Weights of a small transformer language model.
Size: 13 layers, width 448, 7 heads of 64, MLP 1792 tanh GELU.
Each number is 50 + 15 x the weight over its row's rms, rounded and kept within 0 to 99. Layers, rows and columns count from 0. The size before them is the row's rms in percent of the matrix's.

# up: layer 7 MLP up, 1792x448, rms 0.0881, rows 1296-1395, columns 160-191
# down: layer 7 MLP down (transposed), 1792x448, rms 0.091, rows 1296-1395, columns 160-191
up1296 089:54 07 66 55 76 66 33 44 33 43 53 66 76 50 29 55 57 38 50 53 52 64 38 34 27 53 61 74 59 61 51 23
down1296 087:61 78 57 45 56 32 53 45 70 40 57 43 33 51 70 45 65 50 58 36 50 36 40 62 55 39 62 51 80 18 32 63
up1297 101:25 31 50 30 46 23 27 39 67 33 26 56 48 62 55 51 56 45 39 59 37 44 44 28 60 50 36 58 42 36 56 37
down1297 108:76 50 61 43 69 29 32 62 48 33 68 49 67 41 60 24 79 38 55 41 48 60 67 48 68 60 60 58 48 47 71 69
up1298 107:58 49 69 28 34 55 75 26 44 62 65 64 47 55 30 34 63 33 71 83 78 37 55 43 55 35 64 30 50 52 44 45
down1298 100:68 50 53 37 42 73 52 50 57 60 81 65 47 46 63 39 22 71 32 41 40 52 74 48 36 48 67 88 23 62 66 42
up1299 099:44 62 40 70 53 40 58 69 44 48 78 34 43 61 78 66 65 56 59 89 78 56 49 65 11 46 52 47 18 29 65 54
down1299 100:38 68 86 56 20 61 61 46 11 62 49 44 49 40 57 48 48 38 48 63 35 56 57 04 24 40 76 66 53 59 46 38
up1300 099:38 38 08 55 25 65 60 54 43 43 54 71 58 51 37 41 72 40 42 21 61 53 40 29 57 23 29 60 58 69 67 23
down1300 104:45 38 56 68 55 46 43 68 41 46 56 48 87 62 44 48 74 54 36 60 48 71 46 57 47 62 71 59 66 44 57 28
up1301 103:71 34 69 64 48 64 52 57 60 61 28 50 57 52 68 70 37 47 62 76 21 79 61 75 37 62 95 67 72 29 33 63
down1301 107:40 59 63 60 29 59 41 77 28 35 45 31 22 52 32 32 41 60 59 27 50 80 52 55 60 43 43 50 44 40 31 71
up1302 103:52 52 54 59 62 46 50 47 30 46 41 30 77 32 46 62 73 64 79 58 74 65 30 48 73 34 36 35 62 84 43 54
down1302 093:54 64 56 71 57 30 34 93 67 68 74 53 59 61 17 46 52 73 38 32 61 34 40 61 41 30 68 27 31 50 66 66
up1303 100:55 25 61 56 66 39 69 54 72 34 35 56 42 55 32 42 44 48 46 62 48 55 44 40 47 65 41 53 44 52 29 54
down1303 096:68 77 66 35 58 31 58 46 45 51 58 53 53 22 19 45 73 40 53 39 51 49 71 71 36 44 60 61 55 63 47 60
up1304 095:42 37 54 22 38 61 36 52 52 54 64 77 64 47 27 48 40 42 56 83 54 64 79 71 33 33 64 58 53 36 47 60
down1304 093:54 49 63 66 42 37 47 68 64 49 38 67 65 44 46 77 59 72 52 63 34 55 38 26 80 60 30 34 38 54 40 32
up1305 112:52 60 66 73 74 88 81 47 31 46 64 57 59 78 41 37 39 63 32 55 57 34 59 81 70 62 35 57 26 74 65 59
down1305 112:42 47 54 58 64 46 47 44 71 32 73 57 38 29 59 52 42 56 70 48 47 58 43 51 37 73 41 23 46 09 57 57
up1306 095:32 64 57 41 58 45 36 39 56 56 49 45 79 39 53 46 83 85 54 30 61 27 31 38 84 42 17 46 33 40 50 59
down1306 096:35 48 49 52 63 52 77 39 54 51 46 37 34 57 31 55 62 32 37 24 62 44 41 75 74 53 64 70 44 45 53 53
up1307 101:28 67 25 34 52 53 39 31 23 57 56 24 70 42 54 43 56 67 72 40 64 69 40 46 30 56 58 60 66 58 64 72
down1307 101:50 69 48 41 48 64 51 37 41 90 50 47 20 49 35 51 62 63 63 56 34 20 53 61 48 33 56 50 47 55 42 08
up1308 099:50 52 45 69 48 50 66 38 55 36 79 51 26 61 43 47 34 42 65 65 26 40 57 59 45 14 66 48 46 54 32 42
down1308 098:43 47 57 26 50 33 45 58 48 14 28 31 42 36 53 51 56 38 51 57 35 59 36 41 69 60 75 35 63 35 66 44
up1309 097:34 36 61 30 68 53 48 25 54 57 68 55 25 36 25 63 37 47 32 41 48 30 52 61 54 44 60 27 58 50 55 27
down1309 099:60 32 43 53 45 63 65 56 33 57 45 35 57 66 82 28 67 50 56 33 67 45 54 66 35 66 35 49 48 73 24 53
up1310 115:28 42 48 51 31 40 57 35 43 68 55 61 50 64 17 37 30 18 56 00 49 80 35 67 32 21 44 42 49 52 29 37
down1310 098:45 23 75 33 42 44 56 62 57 71 46 47 56 28 17 59 32 59 40 72 85 72 47 58 10 63 39 59 25 64 27 62
up1311 092:62 42 40 16 44 39 63 41 44 45 56 67 54 67 74 71 35 40 39 41 52 72 65 54 39 50 56 47 59 61 34 30
down1311 095:38 52 51 71 62 53 27 46 76 49 53 45 56 65 57 71 37 31 44 65 54 54 65 84 39 09 34 53 71 64 53 44
up1312 106:51 57 39 72 46 55 51 28 77 42 42 69 65 70 60 49 40 85 70 72 16 53 54 49 44 48 55 58 74 60 55 63
down1312 119:84 45 61 43 58 70 56 44 58 52 66 42 64 46 36 51 59 60 56 67 52 73 63 56 09 59 70 34 37 53 52 45
up1313 099:58 77 69 32 42 67 57 50 39 64 48 28 50 48 40 72 58 68 51 51 43 37 49 53 46 70 78 49 43 42 64 70
down1313 099:56 58 44 72 71 46 60 72 60 38 43 52 42 46 75 47 43 26 41 40 32 67 41 53 62 55 61 44 32 46 52 54
up1314 098:38 40 62 60 50 45 53 59 34 33 59 57 50 42 70 43 42 40 44 59 23 55 55 47 27 39 55 36 49 33 56 42
down1314 101:29 50 39 47 44 29 37 47 49 44 57 26 58 26 24 25 17 34 53 16 71 55 51 56 32 37 53 21 30 46 21 70
up1315 092:61 44 63 57 45 24 30 73 55 68 37 42 23 27 38 44 63 62 47 31 89 62 83 40 33 60 45 48 43 79 74 37
down1315 096:66 48 68 37 31 75 58 40 52 20 41 25 37 74 63 69 53 63 39 39 46 41 64 46 77 81 66 20 51 37 31 37
up1316 093:45 53 33 40 50 55 51 64 42 30 58 04 53 25 49 35 65 68 44 51 44 73 47 56 59 58 54 35 35 52 66 54
down1316 093:60 58 26 53 40 91 53 40 67 44 25 69 45 45 64 62 58 40 54 38 23 55 59 54 26 44 43 72 40 87 47 45
up1317 100:43 23 17 43 52 52 47 34 69 49 49 64 69 31 52 66 39 53 35 67 43 64 74 35 52 68 34 50 54 33 58 49
down1317 096:56 55 49 29 45 46 50 47 50 65 35 44 54 83 50 28 03 41 37 38 44 43 26 77 63 79 52 41 47 50 53 25
up1318 100:60 61 38 66 54 45 53 52 44 51 60 33 40 77 65 54 36 49 42 52 42 35 65 39 77 53 43 42 53 49 33 70
down1318 090:49 71 51 47 40 20 72 50 42 27 40 36 55 59 65 80 48 52 46 57 42 24 64 46 50 48 42 30 47 33 41 42
up1319 095:84 29 30 44 47 42 28 55 23 51 49 37 31 43 49 25 60 69 78 63 45 33 63 50 46 45 47 43 40 46 60 43
down1319 099:32 56 45 40 45 63 37 45 56 40 58 21 30 37 60 32 55 51 60 52 46 60 48 60 67 79 44 46 58 65 52 48
up1320 105:46 41 54 70 49 57 68 49 40 51 45 48 58 28 43 43 26 65 56 46 44 72 63 10 43 69 43 72 56 64 79 43
down1320 100:77 56 31 53 69 49 60 92 55 52 62 64 47 73 53 34 45 52 42 66 52 59 67 84 40 32 43 22 43 36 48 29
up1321 105:25 68 51 41 63 34 38 56 69 57 43 65 62 57 74 30 30 45 38 52 51 59 72 50 47 53 57 74 41 50 38 63
down1321 116:50 32 29 35 41 29 38 34 42 51 44 59 56 48 54 68 65 35 41 34 56 69 34 37 56 61 27 29 32 80 06 65
up1322 087:27 45 56 83 65 57 41 67 79 61 53 38 27 37 36 37 43 52 37 40 60 28 65 49 47 61 73 29 16 61 42 17
down1322 094:40 57 34 34 58 64 44 53 34 47 79 54 51 41 54 52 62 47 69 45 59 34 40 43 62 62 65 46 68 38 59 33
up1323 108:48 22 52 32 51 56 55 54 57 49 51 60 49 73 43 45 72 40 82 74 62 43 53 55 41 26 58 34 49 41 29 34
down1323 097:29 50 68 50 52 62 34 85 58 56 58 21 40 53 69 74 59 45 33 43 59 39 61 38 66 76 36 49 42 50 66 78
up1324 098:69 45 64 70 47 46 43 62 38 57 58 69 60 66 55 74 55 56 38 42 63 50 52 48 67 60 55 58 53 45 39 46
down1324 102:57 47 48 43 51 33 49 46 57 53 69 82 56 41 44 53 51 61 67 44 39 41 36 31 60 33 61 54 33 27 65 61
up1325 097:41 49 38 70 58 67 41 69 41 63 37 35 49 57 49 37 60 39 14 34 44 39 65 62 46 54 51 85 64 57 60 51
down1325 105:66 67 48 39 34 39 43 69 33 48 46 37 38 66 65 63 69 82 27 65 58 57 60 53 43 40 53 32 48 36 46 87
up1326 132:54 40 52 26 32 33 44 84 46 13 58 20 55 74 17 61 44 44 21 55 39 51 43 67 41 72 53 50 34 48 42 77
down1326 125:59 57 30 61 92 77 36 49 39 70 50 74 56 52 67 72 50 53 46 55 65 68 58 69 40 56 61 45 52 32 68 68
up1327 092:15 46 37 57 79 59 26 61 62 55 37 61 52 50 45 55 72 30 35 47 54 37 37 41 34 46 44 39 71 37 44 54
down1327 095:38 07 57 69 47 48 72 58 20 35 49 51 46 48 48 52 37 31 47 55 42 58 56 71 57 49 48 48 46 74 74 39
up1328 096:57 45 35 86 61 54 77 47 71 47 73 42 37 49 46 53 73 71 67 67 56 78 78 12 58 37 75 43 54 77 47 68
down1328 098:36 62 41 66 69 35 47 55 37 38 59 77 41 73 49 39 56 45 72 75 60 62 45 22 48 38 65 79 33 47 33 56
up1329 097:53 35 34 49 59 35 43 71 34 56 32 45 66 67 73 94 62 57 67 35 66 76 29 25 47 45 60 59 26 35 64 29
down1329 096:43 32 41 48 45 74 64 25 22 57 49 59 67 68 67 41 54 66 27 63 42 62 54 60 58 48 53 38 55 26 72 59
up1330 095:51 62 51 40 65 53 52 50 43 71 37 62 64 37 45 35 45 70 44 31 39 46 34 36 51 58 16 68 76 25 41 62
down1330 094:53 40 52 51 47 38 27 52 71 31 32 31 52 31 55 49 43 27 61 58 56 26 58 67 62 40 56 43 28 53 56 38
up1331 100:54 36 53 46 19 45 38 65 26 33 59 65 49 67 50 47 70 66 58 73 44 44 61 26 54 58 69 48 58 39 74 51
down1331 106:42 42 66 38 41 40 64 52 43 27 55 20 40 67 47 41 39 57 29 51 42 55 52 52 35 40 77 39 63 46 36 80
up1332 102:59 51 50 65 17 52 21 44 44 55 41 24 35 52 59 43 62 42 73 53 36 43 41 39 37 52 33 45 37 47 69 75
down1332 099:40 68 59 37 36 58 45 46 52 54 53 30 53 71 43 47 58 46 26 06 34 20 37 49 53 33 46 53 48 52 47 43
up1333 119:46 61 57 77 39 62 42 64 38 34 25 30 30 46 54 46 22 47 49 61 61 58 58 59 61 65 45 58 50 53 30 40
down1333 120:66 40 65 70 64 80 27 71 39 29 54 20 62 54 55 41 45 38 46 45 85 37 07 58 43 68 59 30 45 85 49 43
up1334 102:62 63 71 44 44 29 69 31 40 19 69 37 58 35 65 17 54 41 38 20 54 33 17 41 42 32 58 32 35 35 61 72
down1334 107:73 63 51 50 58 58 38 74 66 35 25 66 53 89 51 72 55 65 34 61 34 56 49 58 48 60 33 18 72 76 80 53
up1335 097:49 54 63 23 36 50 39 83 63 64 46 46 48 14 29 41 63 78 49 40 34 45 47 37 60 64 42 53 55 64 72 36
down1335 097:27 41 42 40 67 38 28 70 54 65 45 44 66 36 55 42 31 32 47 43 82 45 78 50 40 25 46 54 42 20 43 76
up1336 101:42 48 47 47 41 19 65 69 58 54 51 48 65 55 75 31 37 34 69 44 37 41 37 63 55 74 35 36 48 40 46 32
down1336 094:43 33 47 48 67 43 53 86 69 37 53 57 42 31 30 71 70 55 49 56 44 32 57 31 52 52 49 20 46 32 51 88
up1337 103:23 37 69 64 72 44 53 38 59 45 65 31 41 66 56 47 65 61 41 74 38 64 41 54 64 61 37 36 42 40 59 66
down1337 109:83 80 62 40 35 45 18 48 54 29 16 38 85 56 67 33 41 48 54 67 35 37 59 50 24 58 70 54 35 36 45 63
up1338 103:70 42 45 69 56 61 74 22 42 73 52 37 59 45 39 65 72 50 84 57 45 57 52 51 63 77 50 33 42 10 82 32
down1338 097:41 55 64 54 50 81 59 60 68 21 37 42 51 39 43 61 24 63 42 58 23 68 60 94 27 44 51 56 32 49 63 76
up1339 101:34 49 58 63 53 24 50 35 24 19 52 10 13 38 48 94 56 81 44 41 30 13 63 34 48 58 57 76 54 61 33 49
down1339 094:59 63 76 37 38 66 47 48 70 67 70 45 53 37 63 46 43 32 22 46 53 47 56 49 19 54 54 00 42 38 48 62
up1340 100:41 41 35 71 47 57 51 47 62 53 80 75 40 79 50 65 39 36 65 24 24 42 46 45 46 40 48 57 50 50 64 56
down1340 103:51 65 49 23 53 64 58 60 68 54 45 40 48 73 54 38 59 51 31 22 43 53 76 51 52 51 10 55 50 38 45 71
up1341 102:61 58 56 47 60 55 55 58 33 74 65 48 52 39 57 30 59 55 76 49 61 39 55 66 62 39 32 56 56 47 65 45
down1341 095:70 30 42 77 42 61 32 52 38 42 38 54 46 50 64 42 31 53 56 32 60 45 59 32 54 60 63 69 72 52 63 45
up1342 109:62 44 39 35 76 63 74 49 48 50 47 37 69 41 32 52 57 55 55 72 62 53 37 36 42 78 29 43 50 51 43 54
down1342 107:27 46 62 63 50 29 54 35 54 54 44 46 48 39 65 79 52 49 31 40 20 55 52 46 34 61 43 37 49 27 42 63
up1343 090:51 48 47 60 85 67 66 42 44 31 44 32 54 46 49 53 42 28 44 42 49 27 36 73 50 64 63 48 48 47 29 39
down1343 094:50 54 39 39 59 60 60 32 44 45 40 71 68 63 37 43 45 34 70 64 59 50 48 29 45 62 48 52 42 45 47 20
up1344 098:58 60 54 33 54 23 53 50 59 29 65 50 33 46 70 32 56 28 58 55 52 69 45 55 56 72 53 47 63 41 63 29
down1344 109:74 73 42 56 40 44 58 61 28 40 64 55 55 54 67 39 30 56 70 74 70 63 49 62 55 47 31 50 50 83 23 55
up1345 096:00 56 39 57 60 38 55 51 29 23 47 40 13 35 56 72 22 56 35 65 70 58 41 50 66 56 58 38 54 66 40 76
down1345 098:86 38 44 65 63 61 33 46 42 41 51 75 56 41 60 56 57 60 57 61 41 68 60 56 29 44 37 70 44 50 62 49
up1346 104:10 58 66 70 57 45 69 48 64 51 29 65 81 55 58 50 61 57 52 44 50 59 74 75 60 60 32 60 45 75 42 43
down1346 108:51 55 63 33 56 01 41 51 90 27 43 64 50 58 38 67 42 59 37 71 34 55 48 72 56 53 66 26 31 62 44 70
up1347 092:54 65 22 62 57 27 67 42 34 44 24 36 67 45 51 76 42 63 64 40 60 57 52 26 57 36 36 56 34 22 56 43
down1347 097:39 60 71 53 64 32 60 28 36 47 51 42 72 33 51 71 25 81 60 33 44 32 46 57 69 69 51 50 52 64 32 49
up1348 099:32 33 45 43 24 45 51 39 72 55 57 49 52 57 27 50 66 39 47 63 52 55 17 46 24 41 67 48 69 39 54 59
down1348 094:59 47 66 59 51 55 66 61 27 43 40 59 68 78 50 51 55 59 47 37 48 38 61 52 47 51 53 47 38 60 27 21
up1349 109:59 55 32 59 24 72 46 73 41 30 75 76 35 62 58 20 43 24 57 51 46 65 49 48 50 53 36 31 54 41 55 64
down1349 083:69 56 48 27 63 39 50 52 57 57 37 54 40 38 62 58 58 57 35 39 42 44 47 73 50 55 72 75 27 73 26 51
up1350 091:75 43 50 13 33 49 80 27 50 82 58 74 41 51 62 43 68 70 62 30 69 39 77 48 44 34 40 44 59 65 63 43
down1350 092:50 68 43 71 55 25 47 47 70 47 33 31 66 67 79 75 32 51 37 39 39 72 40 40 50 71 62 59 42 51 45 47
up1351 097:47 38 45 77 42 49 37 55 41 44 57 19 66 35 79 59 31 57 39 55 79 36 56 56 44 28 30 28 69 30 72 60
down1351 091:51 39 56 48 54 64 77 81 54 50 31 76 24 73 63 64 54 56 40 36 51 52 63 25 44 73 67 49 85 58 41 38
up1352 094:44 46 36 48 64 54 45 64 51 37 30 53 79 65 67 17 49 62 56 64 37 47 37 66 55 75 46 43 45 45 54 34
down1352 099:68 11 56 48 46 80 40 60 48 29 57 66 27 61 40 38 46 60 65 54 46 31 40 35 57 54 65 71 28 51 69 42
up1353 094:46 55 53 52 35 38 73 69 21 78 39 28 52 63 44 46 41 56 47 50 33 39 68 64 63 53 41 63 75 50 39 51
down1353 100:22 87 65 32 49 60 75 71 24 55 66 24 44 55 40 33 46 30 47 46 33 38 71 58 72 26 44 52 32 67 55 41
up1354 096:43 30 39 49 23 78 41 46 47 48 77 47 48 43 43 38 47 36 67 30 38 67 32 52 54 68 42 40 53 55 51 25
down1354 096:55 56 47 64 92 27 55 41 48 20 59 74 74 50 63 77 49 48 58 85 38 83 38 32 56 49 59 45 40 44 42 73
up1355 097:58 71 63 27 46 77 28 58 39 44 67 52 56 66 41 59 40 37 36 53 46 47 63 70 40 39 83 23 42 24 35 59
down1355 097:28 55 22 49 40 52 73 65 64 54 49 47 11 38 56 54 31 49 50 66 51 45 57 42 42 38 67 76 70 43 35 39
up1356 099:54 34 55 52 60 48 84 53 55 64 54 62 42 68 32 53 51 46 38 61 20 68 28 40 33 76 37 42 54 71 58 29
down1356 105:30 71 31 67 66 58 59 75 78 38 56 57 62 42 41 76 46 62 31 55 64 76 42 53 56 41 42 52 51 47 17 57
up1357 098:72 52 49 62 49 49 32 41 62 22 40 53 50 59 32 51 98 43 54 69 46 44 52 60 58 56 50 29 62 61 42 62
down1357 098:22 48 47 41 62 85 17 47 23 56 56 62 84 42 49 68 29 50 23 38 33 51 56 55 30 75 40 46 52 63 56 67
up1358 101:79 47 60 24 55 80 36 49 69 85 49 47 36 59 49 43 66 39 33 50 46 41 73 36 55 69 38 52 56 52 51 58
down1358 097:69 72 45 53 26 52 51 79 45 37 58 51 67 46 68 64 58 85 32 81 40 52 53 36 77 48 82 42 62 82 36 05
up1359 093:68 42 79 88 55 53 38 36 37 44 54 34 27 51 57 33 60 40 26 26 50 40 38 56 50 60 39 66 39 45 64 53
down1359 095:59 86 23 41 98 45 49 74 69 65 32 71 76 55 47 44 66 60 43 57 70 58 38 53 35 57 55 38 37 43 45 51
up1360 098:49 79 40 40 79 63 60 29 20 36 73 43 59 22 43 39 58 38 45 55 49 55 32 42 77 43 24 40 26 82 35 60
down1360 097:78 42 44 49 83 39 28 34 75 42 56 53 60 71 53 68 57 72 24 51 54 71 22 26 54 62 66 48 41 56 57 15
up1361 099:50 52 57 47 37 67 33 22 12 39 33 36 42 43 21 44 62 60 57 34 51 57 23 52 62 44 82 43 47 51 77 16
down1361 100:42 66 49 63 53 36 30 56 00 75 54 71 51 75 84 40 22 65 49 62 36 81 57 63 68 58 57 48 50 53 51 56
up1362 097:50 73 46 56 34 40 64 50 40 19 44 23 41 60 52 55 48 72 42 74 46 39 54 38 60 49 59 51 44 47 70 52
down1362 101:58 48 23 37 35 16 53 70 62 46 51 34 46 71 76 47 58 54 46 40 72 63 49 33 42 40 70 55 61 50 44 72
up1363 102:32 37 61 34 62 54 53 60 46 49 75 45 83 19 45 52 58 47 52 30 32 69 56 50 63 66 41 65 46 53 77 54
down1363 099:66 30 37 49 21 44 59 34 28 46 89 69 36 60 91 39 34 41 57 40 59 56 67 58 36 50 35 60 43 42 36 37
up1364 091:30 45 74 42 61 60 17 71 63 48 68 74 55 42 66 36 69 27 27 38 67 59 48 45 45 38 48 91 64 53 41 53
down1364 094:39 56 36 53 42 62 43 52 44 50 37 37 48 65 24 39 64 29 52 31 58 52 72 33 66 50 32 43 67 36 31 37
up1365 099:50 57 36 77 40 33 70 83 69 53 50 67 52 52 56 41 48 71 32 49 44 24 36 59 50 63 66 57 39 61 79 45
down1365 106:72 57 61 52 28 29 62 64 64 39 26 57 75 54 28 69 50 68 49 77 60 51 17 33 22 51 84 66 54 23 61 59
up1366 099:53 52 48 48 34 44 56 55 61 38 64 76 55 58 59 58 70 34 44 48 53 63 55 40 59 33 29 43 05 62 66 40
down1366 104:77 51 38 39 59 49 85 49 30 51 62 61 34 53 55 44 68 33 59 62 44 43 30 55 31 58 61 56 55 66 46 42
up1367 102:58 70 53 44 60 64 64 45 52 30 72 62 83 66 50 63 75 59 29 49 39 71 47 35 42 40 50 59 40 11 51 29
down1367 103:53 32 46 42 39 46 73 40 48 52 49 53 76 22 69 69 76 48 38 68 45 59 38 14 34 40 64 61 33 47 56 37
up1368 098:50 37 49 40 32 33 55 48 47 59 11 42 24 58 58 55 57 64 71 48 46 55 41 49 42 28 53 70 62 77 65 67
down1368 108:62 40 41 35 52 44 40 49 39 52 45 35 34 38 56 53 40 74 54 53 46 84 39 63 42 70 42 25 65 44 83 35
up1369 109:52 64 48 41 48 71 62 48 65 58 39 27 57 36 51 44 80 40 49 66 38 44 36 56 56 37 57 29 44 62 58 52
down1369 110:52 43 49 50 44 45 63 69 40 68 67 61 64 52 57 30 64 43 43 53 55 65 71 64 81 60 36 45 31 46 37 36
up1370 108:41 67 26 52 65 36 27 42 64 51 44 31 52 21 71 41 66 44 25 64 59 69 57 17 47 36 40 54 67 78 44 45
down1370 109:60 61 42 36 49 53 31 46 67 43 43 56 70 72 36 55 48 52 45 43 04 38 67 39 21 47 52 55 50 43 76 22
up1371 103:39 53 51 51 55 68 51 66 64 71 62 32 43 38 24 42 68 43 51 28 61 32 52 08 55 39 63 40 33 36 55 73
down1371 099:60 46 51 23 37 56 52 81 48 62 30 64 54 70 79 66 50 26 62 67 61 27 41 74 69 42 68 53 46 32 31 69
up1372 096:45 49 59 39 60 42 39 75 52 45 46 33 57 52 49 44 35 63 57 44 45 71 58 79 36 55 73 40 56 31 46 46
down1372 095:63 25 41 43 65 54 57 24 41 23 31 47 45 54 68 82 28 47 64 73 60 39 51 83 57 64 72 26 54 56 55 74
up1373 102:60 83 59 53 70 45 59 54 48 52 43 44 30 38 45 37 55 71 39 48 45 58 38 59 91 34 12 35 44 58 32 32
down1373 089:40 60 30 45 80 61 65 64 58 46 66 39 51 60 30 65 46 75 60 53 61 29 76 33 49 35 57 71 27 69 64 75
up1374 098:60 41 45 42 65 23 64 72 50 46 36 39 38 56 42 39 51 68 24 50 28 54 62 41 57 51 27 38 52 46 57 49
down1374 106:49 57 54 41 45 48 36 73 58 49 45 73 34 45 38 72 53 30 30 52 68 51 55 62 47 52 29 60 63 64 58 63
up1375 101:35 37 63 42 63 61 67 73 51 22 32 74 51 54 70 57 46 69 63 73 50 52 54 62 47 60 65 55 26 58 67 74
down1375 096:66 48 42 51 72 32 58 41 57 52 51 57 57 35 31 49 43 76 35 59 51 48 41 44 57 57 57 29 30 51 56 50
up1376 101:28 61 70 51 64 44 69 56 53 31 37 64 64 67 66 36 15 59 47 63 39 32 51 62 40 49 64 63 41 26 36 50
down1376 100:67 31 43 24 52 27 38 66 50 60 75 63 27 41 45 62 59 47 53 66 57 44 46 48 53 40 60 56 47 35 43 41
up1377 099:39 70 48 35 57 42 85 46 64 61 57 56 61 29 55 53 46 60 61 63 35 39 25 46 28 62 46 59 65 58 47 69
down1377 103:56 53 44 55 51 28 61 42 63 58 63 40 44 48 62 54 78 42 53 22 29 63 53 50 43 65 52 32 46 46 36 55
up1378 094:74 43 24 33 70 65 55 74 44 56 59 33 73 65 72 35 18 35 27 54 40 61 28 37 33 58 60 50 71 51 68 49
down1378 088:60 61 48 53 83 54 43 50 66 43 40 91 40 36 41 69 45 29 48 71 59 41 28 98 57 52 69 41 41 32 64 80
up1379 100:33 09 66 47 77 60 54 54 55 38 61 38 54 40 70 20 31 58 51 40 62 22 58 22 64 28 27 45 09 42 65 54
down1379 089:61 49 75 61 55 27 24 24 40 38 56 50 48 40 63 44 69 60 53 52 60 58 62 48 32 64 56 29 56 58 47 31
up1380 093:44 47 37 38 40 58 20 63 40 69 41 79 75 71 56 53 45 33 60 38 51 30 38 26 46 51 70 34 53 56 49 47
down1380 102:82 45 71 58 22 60 49 70 64 27 65 71 45 66 79 65 62 47 37 67 75 53 77 60 37 75 30 63 39 41 38 41
up1381 099:57 59 85 91 39 43 56 48 41 58 39 55 50 56 60 74 45 58 47 46 39 58 34 62 62 70 36 73 57 40 51 48
down1381 103:47 22 44 70 44 19 62 45 40 69 72 68 81 56 59 55 39 53 77 48 35 37 58 41 46 39 55 28 22 70 72 58
up1382 100:42 28 76 46 61 30 48 59 54 44 43 27 61 58 47 62 75 29 64 27 42 70 42 23 34 69 42 37 69 37 48 55
down1382 102:72 45 59 66 69 56 70 41 75 43 58 50 52 55 59 22 39 50 64 57 42 43 41 24 40 43 60 24 58 56 44 70
up1383 098:29 50 63 67 48 59 41 62 60 51 44 31 44 41 69 13 48 65 59 46 38 72 70 63 64 73 49 37 58 62 38 50
down1383 104:51 35 57 70 67 30 53 51 39 20 55 44 52 35 93 76 54 45 35 62 67 62 47 85 55 47 69 40 26 31 37 66
up1384 094:33 32 38 48 26 33 57 43 43 42 45 32 60 26 19 44 47 46 54 77 34 47 69 36 44 50 60 75 43 45 45 29
down1384 098:75 43 65 68 54 59 52 45 40 39 72 67 51 62 56 47 52 41 28 41 44 37 65 46 50 51 34 60 58 47 50 38
up1385 089:53 33 57 49 56 61 39 72 69 55 79 30 59 61 60 45 59 48 49 44 47 46 58 75 43 49 47 36 23 79 69 76
down1385 100:58 83 43 31 66 47 67 88 80 45 39 37 39 85 47 50 56 52 41 31 29 98 56 46 36 39 73 54 46 68 35 41
up1386 110:37 33 72 60 46 41 54 42 60 66 12 34 41 62 58 65 47 68 58 55 36 18 59 56 61 64 35 39 62 60 72 39
down1386 130:31 53 44 47 66 38 60 29 67 64 67 56 16 47 49 72 47 55 66 44 33 27 43 16 37 73 53 37 45 58 59 36
up1387 098:65 39 64 53 53 48 37 42 68 72 45 48 24 47 23 70 37 61 46 37 20 42 46 59 53 43 40 49 45 50 42 70
down1387 100:70 36 53 42 44 38 55 44 45 47 59 34 58 40 29 32 59 63 60 51 39 65 49 61 48 55 36 30 39 37 34 39
up1388 098:43 99 34 72 43 11 57 59 41 35 48 58 51 29 58 49 48 30 52 76 16 46 38 55 40 55 50 37 78 34 31 38
down1388 106:30 69 24 44 62 76 55 71 68 41 45 63 51 59 35 42 46 48 45 35 58 37 50 46 68 46 55 43 53 46 42 43
up1389 093:28 51 44 52 30 49 60 29 27 44 51 67 42 31 62 47 59 60 57 13 78 29 38 26 55 33 41 60 32 60 42 33
down1389 099:60 49 72 35 43 37 33 45 62 37 63 50 41 33 61 40 42 65 51 58 26 61 67 45 28 61 33 37 35 88 61 50
up1390 095:53 30 44 65 67 42 58 57 39 31 44 40 54 50 46 87 38 42 71 57 56 65 72 74 77 38 36 75 54 54 50 41
down1390 102:58 46 68 33 48 25 61 65 28 31 36 52 49 42 58 39 38 65 41 61 36 20 75 35 40 86 68 60 60 69 41 37
up1391 095:40 58 38 71 49 40 41 33 34 32 28 42 51 41 42 49 77 49 45 42 52 63 32 35 30 95 58 47 66 81 47 71
down1391 095:60 56 56 45 54 42 45 61 43 70 43 51 73 31 33 50 43 65 32 35 49 74 61 83 78 52 38 48 31 72 58 32
up1392 098:66 43 43 35 49 68 32 40 76 34 49 58 36 25 46 69 35 35 46 38 64 53 46 43 46 43 23 69 56 77 50 73
down1392 101:37 59 54 57 29 51 31 50 42 56 75 18 45 64 51 55 57 48 74 35 82 62 49 35 51 62 67 29 35 63 31 70
up1393 098:79 59 37 59 71 61 54 38 58 77 51 21 40 48 53 60 62 39 48 66 77 78 28 63 50 49 61 23 48 70 65 52
down1393 092:45 37 62 34 14 66 67 70 52 37 40 44 58 36 54 68 69 51 37 39 63 56 73 31 48 74 59 62 56 80 36 64
up1394 089:63 56 32 43 44 53 47 32 67 48 36 46 45 53 34 52 31 54 44 61 47 39 38 56 32 69 48 44 40 45 36 16
down1394 090:58 37 56 56 48 49 54 51 22 81 84 52 57 64 34 65 78 74 31 44 55 49 67 74 48 38 62 54 36 43 57 72
up1395 113:50 37 57 26 69 58 46 43 54 60 74 51 29 40 50 65 50 49 69 48 62 56 53 13 48 29 60 64 55 72 63 65
down1395 101:43 31 35 62 82 58 65 54 84 38 73 77 46 62 28 43 30 58 22 66 20 57 73 58 47 63 43 62 56 56 55 86